Each number is 128 + 24 x the weight over its row's rms, rounded and kept within 0 to 255. Layers, rows and columns count from 0. Numbers have three digits each. The size before them is the row's rms in percent of the matrix's.

# down: layer 4 MLP down (transposed), 768x128, rms 0.132, rows 614-638, columns 0-127
# up: layer 4 MLP up, 768x128, rms 0.139, rows 615-638, columns 0-127
down614 097:124124118134123116143092166090093133146151149136150076151115133139156165161139106125122140058137100107124117125141151097152139119081098141156145071126152139125151129111078093139163170107141133091092163162142138109100097136109132106104157115117159136138127146178142105120118182139132099097108118118137095111116100112133120087142108136146125097112167126152135138144113152131105147086142
up615 084:097119135153176146167203078111152171161113102125142105094111120127158117123119140135128149094105103108072135126108084120115132109163118087109099111118128184095133139149125148092136141130129102125127126116150178167099126149169179098143120116142135140158129117122132124132140124090162150125178123123143126123146114121130103138116098134158151141145140124098164155128124108120148126128073
down615 093:115115167128157124124140157085166143151071111108105106118115129129144144186171121113127107152104114126119099096113171124104137150126154131126129124105095122119102113153145115122181115115101120112096091132131122127156156098188076157139097144126100154130136119109102099148128130130100111113140104092141139128122114051075143106088164104120130122131122169107156132093142140117136129113129
up616 096:101124157169159103104134137142156114121181152113125113077095117091124152136131166123121132130125120140121136132121106125150182131137131090167079104118097137107132153143152130135109121073136143149090091091117153127123097119130137141121127147082112105126149154202122115071146172157111177143128080137153130106135119145137125148129152123183137161106116130135095128129147139149152125132135
down616 101:099129133123145112102089095158092155134137133181113112130120105116137118134105083155121141108146147126145110122130121133151132151108120124108097169121173124133082125134184151119139138145089156146131113086138113133103136158109159138099120082089132117133090159098141111136138111150124171150098065114104109145150110090078126106160134149132142082110105120153112157123145153170135099083129
up617 102:140147153122106125153083117140132109099123113125126108136098158100159091112106180165104106116160149122145145144136110122099150131174154152136184137161174112149154120136119126108118100157120141101131120122099168115109126089105130128172108114121178119155131097146108089087157139135165163119109111092142109119106152121087132172095140117108131129122168122143107101160084122111091098141135
down617 099:136147137105101136124124090127143104116134122148160079148118104149087128135139142109118095124101089140088173109137168096085143108169138066092153150111109110100128097139119154129139096113152102115138119133146121121156104148076138121160166122119126167146103122103097171138098146114124075118124136142144148117117094107145119137132107131148150135116097127197158111095115121131146124174162
up618 097:113109127142149107142162130097110113086139113139131140069132119147116090120126124096138144120139143138173160176081132130115112140123163143115082131154137128104120133117148150136177123102072125186120114164093111138126155139130144151090103158113146117141141099117131164113120141140164166099113147101130118132095176146111104150123122105072154079122122152123096166168137135104162127130144
down618 103:123132125167145100093127109126123074142109091152130122125114124114122148131151120138144139135124167152140109125109186146089135163152128105116119111174111182121171130165088169124141151119100110128136147113121134128118126136113140055155169075133111096098120140146117157111093117093098095167089153141107124139155152127161146085140149137143142123100135147124132152141128082091119155117145
up619 102:130121117125134103161109088132097168133111113106129139082107117088098138113084140118102150140082135157129122158078152077138091112173156126152121139114140117100103129139098161176121091162133142192123130126140158127115116117152122157089151144077142111101147153110110108146118120108172116166118102108163125143149119150128110138133155132094136111106150122105091132153115135124126144075143
down619 110:139158106145093135125111121141196132136127141128123156118141133082169111100139135093119148082142072160151110121108088171135089162139174111135124145146126157090122118132137130183114150137147114144122121143086130156125119130155134128122142155141130116151082159143122136097105071130171181143131111127101139113143153106148122096130174147115071152110126124107130090143110130112135106133139
up620 085:101119127138125133154175094122121121144127112132098141117102121090143118135141151099113123138125107139119158142146148101142130151118146086116083130123152096111132129104099160150133161149152127167134148115136138099158117103202147161121190099138157127113113110135108135154125120168095099136187110088102153154128100120171178169175125141104157101104172117106148148111152128133134134111142
down620 090:120140139091133111102160187127126143130161133111138136104109172134132121079122156135058138123120125151118098154134143130123138084115128077152162141165139151139138149112132118136115120148125124126127114127157119123133085165115103123114146088169091160101177119113174123149122136103141143115131126161116137086151094139144082125180117130127142070106117110113150113095088131126148160168108
up621 111:115167122133105107149137097096150101163144116097107132139124125103166154123114153135101106135157109132127150106112147145107185050133126143118175137137129167074108113091128133161100144116119108115143144171121088103143125127153102150159161115112102126113151102115163176139121142150106095126175133121124081134127135152139147085142134139102119095173115087129142117149123083135130127105120
down621 102:147149111110120137083148129146111122091092133160130122145141150158132148073101145109153107104127104111132143128138145095126098145134119128117080085107160149149163119131162121140090123169140156103105175115160137099062137123111149087153126179102138082124111130124134110160091116138106130100103155128086129118115100111115092087128143142147139116154186133113127136134157131132126179133138
up622 093:156106160136146179147147118113113125146142133147074146128107161134095126131124165137153140135081158191105142116098131124146156081145163113117153123125135140116144142120121161101131163153107126133128129095126138107119092082139164138093138113135094130153119147124141139119135082095152122116127101099188092103160099111136190159110122140165106120128149100102152134113092155104108131098146
down622 098:126146154083159123137154135092165109115115138123062116181130138122126156146118159122139114085108097133173123154142102100069115121100140123182139126114147108111144130140149141102090151111142127160129116133147097135144117145135146090127121085120154092125102131125155130128123143177153159103148105162065127170089137133118105102121143121123112079136148157136155105128115103140128154094139
up623 093:149144171159066120148123086163138149085144148137117110135112124145143119151102118116157122140134141112131091133105140112102131143106154105120117121153132126165149113085136153130124130128120172163116138151111133099160105096111144147136160088151079088158115187116110130132151098134102166086158144147120152096172147100108150094117087102153136110127103119107158174110120126103140090126137
down623 097:091123080095113135114167107098131099139123105096109144140125099126146124090155119132193096150080131139129145160174097153145108121138124131117122160138104124121089113148154156156166130127157157096113170103112088117173113096115121137106123131124133113140146142131102151140129170191177148111081103102115131139102166117137132117157138120127145135131098144133137106160143140152089115143094
up624 100:159149106172113182119146203174106112111132146205119177150122140108156099168172166129145145125114097107119108129135113140100141092145122129130112113116093130099161108146101134115164113133125148126130137134101162110122127164123129089128139183147133141085101153138140153145137105143126113150138112163126108109082151140125119129136103158120167100131097130133108094124110147134140129135102
down624 101:125118181107129172058169108162109125174146126105119134098138074141110132121122098107117132125148111107155141132117105122119139138148109155102129148115148171136124131135159108134127119121098141139138137074112137110123116135175136130117110110131087133162077128127156170102145135135090131101166076126083146122110105128151127167116122099122121128097114120109113152114111173136064137104163
up625 107:149119144158144154140122127099115102175132142127163107122149071120100115123083121117163104118125110146092102111178129157098118123138202105122129156170105130107096108116148151122130101102137101074109121107143103187108101099100117126108124125128115131144166118144154177118093108106131150134140145104122091121128101071133153139133149154101120151145121121143093095150140114118129154152106
down625 106:061125127122151170087138136166138143108153090111134134109106139143120128071117146133155141088127124158114135129104111122175122146132136099146132142161149117124157127148089141152096133168122096197157123138142169137121111126144107150134150100091113159142186155153163111151154098113079121135121148125115137115112128142141155130132086120134138112101135167122173120168144147098134162116119
up626 101:170106110138106108107163139087115128157165133126122127127150113151117140170150125095148187113085058123124150118145126099156107163098140121139127169091131122128138103125155152172116145105123143116100132155111123115130113151128099164128125148121129196125109107115140159118134138178118146094160136153143139113088141136108082132131138117149151158144133155129121130127167097112203136142136
down626 101:157087134121138109187129153154097155095128146136130159136102172100114102077112162122116090088161114100128146125131115152159111117135159104173160090125123120130122096132079138159084099129104117101169121121118169142128107151135143121120107130147129161123140147118109113137110162138116152129165158139105168105127102150135154124163060141125118151096134115094153136141092096125143118152115
up627 095:126086081122092129148123144134107134169124107165105106120129161122126078121126143127140139108137082118165127114163134141131138102141136087106168148150139122122069137111154090102192100149138156077142142142150133134100133128084158122142110108113124115147145168156137106116132134141112163134148153155135112083085111121105103153148120151150113175122159153144143135153134136141184120155159
down627 102:119135127103122116118119132136161176126148149098133124182141138122146148138136111106095102119053107123124093135099112185125196134105119134170130157138159148092133117084112121129087147147124148157116147138137141095163187100099083095130117118155115139117129113142121131123145139142139137151147080125127119091126098130139115100110087138134141140118156120080104142150069150115147136122120
up628 100:107124113135156154139111159136152103135118142143091143115183123106161084123136129132148152075121134167113163128118121127122105149157169161136107098134103129128144146152115089152148164132139129122149122085139101137129114114113141166085089150117173184155137182118134083100137151101117144111115087141126134143114130122153126120071136103124080113171100159107171115113117148107122130105116
down628 106:126104112117130125128121120143144119128150104160141093120107168186140145159147124129152138146123127148110139099136120144112142110182154113105117137185068152149143147159146095086119133163118078110138153097103104160147129107155136157127166073105124113142170100121125131177136152182121124139105090147093153128160152133136129151127140137092089111090106126148139175140126109132135106135123
up629 106:080141194149105128103158130147116104144119135113136118136124097108109125161165152143164154099107097092090099129141121153149145087139100128103117133098134142087145191117153153175134132096117114130121107079105122157092120157137140128110150141136101132142145133148168111118155126154149116173128130129091107115147158101144118116087119157146143101104118125147172133127090165087113118125104
down629 098:104144109127130120127141138151175112120093146117106129125100098112129084116161122147095118133119138099131117127110160165148081153091147152153140124094128141131127120153124131088117098155145121143155138206128084097151157098136135159159133120124158144093111139086110157143126119088137131118150104130119116161105147134093146074126138128100139157149165092108112153107194141172154113135140
up630 091:113112138136153114134116114118108123104134112140161154099112144083119160161141177126103128095138141125093133127141145090142126113146150096088101111152118156121146137164160150174132126133133109126110106155081119140132133142154118196123156188120129167131142172103176170141129058151128148149112123108127133123128116145095139106078140105127085100126134099147129123133099149135134167100103
down630 095:164150169141092125157135101135119132134123151094084116081124158125110152105115102124090125141159156121083113155122121125149132148133120086146155113162113142132113134170121104112130133125108156159112141152172115130110144118145126093069159093146135126123117112108090109091082159154136131121156121119143168114147123097170114159137147174140123095120166140073164087145148107111134115115161
up631 092:167094143115147130139162135111161144135130124118149149127093099121101137105123122172125142132157101154172142104150175118152085154123129117119118135120166123104100162157099123148167094131109123125142172122093103131148151116091120121111159124159131131083131178125107121152126096165076109151149117117170141121124164126096082123125159083110147151153143163104116133137097137089169147154138
down631 093:117139175152151120149143158140140105107113110114143118134122162135120125084127122126139155155152176076138132123108123087157166117089111117128138089150127124125083119137113174131087162136106129139154126141131155123141121133101084167149125136102092093135130144125122096110122108090197109128127134165110144105164099176138165157140155088149116067148134125098171142117132117143117143114114
up632 090:139108106124104136144117133134174120141117129160127108118150145111151080120099144130170149160089088148157137102136111145144151125161126132092188167166098140134121133160188162114125105083166128103165145141113131120127116113109116147115101152101138117162147130161136091081145148111112138130137135086170115120143166147123088122125129152133120083115133089113153126106133095158094098097133
down632 100:144148199162122138128128107169142145148125073134110132159167111140131118139172119085123168121165173090132119129098158175168116112153090156116135119136114132149089153118120129115087131127136118124125106131102103108145125111151124150140103124157094116105132129119154094125154151081156146142097133111142105125098142172168166100134149151105099099134158126120113130081115107140132096148157
up633 101:156120098121116106112081133169122119152083132133117152073169121164130075132147180129130139126115146153113091142137128149140163128105072124125140152123127120182129115129163104125119127089142167127173141135151121123107112156140137138197099126161108138108119141128172165156123134118137175121146125093142126175133161110095129164122083127141126156158141112149151119127159147122121138116146
down633 100:147143113121163133092154120129166095097160168115141158128102151126166167094120179146118168134121095077148094106116103115139081145111105140143188141122144153084118165108091105170138152140143119088140123127134099126128151163130141167094144077160095129107132162122125117112131103125135108111127142149137138134165128105138118125092127097132145138116105148130119109095094116137119142102081
up634 091:144132129118116101084138125138109138127110135148088105132093144131129084088120124149137118093121170127136157119094132151135131139133130147110162151107134172144122144130171118140089110163174148132196148145145137159092156150116127129145081124130128180086158135115138127124095108170108114156092136123110130153160104120148086157157142173127104121111156101090143154107131147085100133126089
down634 095:123138160163131141143084117158161130182113131151105143144071106134161153140156157141153137110138111134098136153146069125151125136142137129155114107134134132143177089144076103159096147150161143113124131148123117131119103111112122131098118109132163142149175107162146144122149168157103131142119140110086118137134166156139127102114096103161140154163147157114162094153174150142106091141153
up635 093:144112119099118084147118131140135093128171147119158101134123117104122131111152159088118123156105131138143133145118163121145133167149149125149129129083127113119170125124122112168156130110101110086117107052121103184102145096111109171093085146088123139172135111102150141136115123132149157128117140113128122131136150132145113151063114128183136106114173151109100146109122110151128088151159
down635 096:125105143097150147115105140148106125143129175134136156126079157145177182135172122132147143090111168168143145126115102164117162075134150090076113110114130155143134138113087121118143110101144119128153136171095127129166091173131135130160129131121163113153144101095073114138124156126084103142123112129167123118143132120137090107142103110147128158130125117157114096130142097144149135141168
up636 106:188147122100110142068112088139128116048124116161094145127147122139115113127110152162191129150143117125131147089124083132142095156146142145097151128166103154130134106107114112083155169104094166091139097119108144142111127119121115141132169104103087171120164168152103116138112102114126120122119102126124139116134111144126151099119117136145101126147139098106134128131088133099143112130111
down636 105:138180109087111131123155144140120118172085101115155145107161112107134164124169134101119122151127120126122152155126152121150135133136114117140104141105123157133077170104147117146120151125122123159118151179125138141134137103156144123096102126151143091126088115085108144145080123155085085100151136106152133128142199149191110116111120120102151139127122140132152120104158146090108156155088
up637 094:130108086176145151109133116121141141122071176108116146144120099128142134139095114153170095160145128127141135149151160122091124153099123152156119131149139153108148127151142126161124096160182116103155180112124117126131142089174132129145123076114181126153145111139158134123146102101161115138162118077141100109137127137073129108151142121107138133126155123167123107119131149178137122121079
down637 092:162160142085172108104130167193148141139129153112113176086132155167115139124158147130102156151162151118134188102142080130112106146150126143112137107163129142132133110100113101126142136180113146128109111131178151165137114119109129101113125163125121126136138115109131134149132163114111106130124147167146109114125150110130091154105153115128136173088103187142125159135158123115138090143154
up638 109:120053151117150120120141154140141128141109133124096127133115175106116131160100147098109171102111092147136167151143105085150118119117146115122122110156088102143129124093093100112168090111149113112102182130147158158119131083107137126150121127133085117122080110176118122113081150104101105102144123123102156120100130116102116115156155105156138105122134113150117099081130161134152119163137
down638 102:121188096096160152122124128117088105111116122147172139101129089155138171152158111136127052118145144168115099135104154098090128124144125093144074139126122127164161119120150141113168132156113124093124147124102133087120132126115145154090154154089140138179121106115133138113129143159160132120133148110120101087136110124163097139165121124150122129148152136102140141160134118106109154161168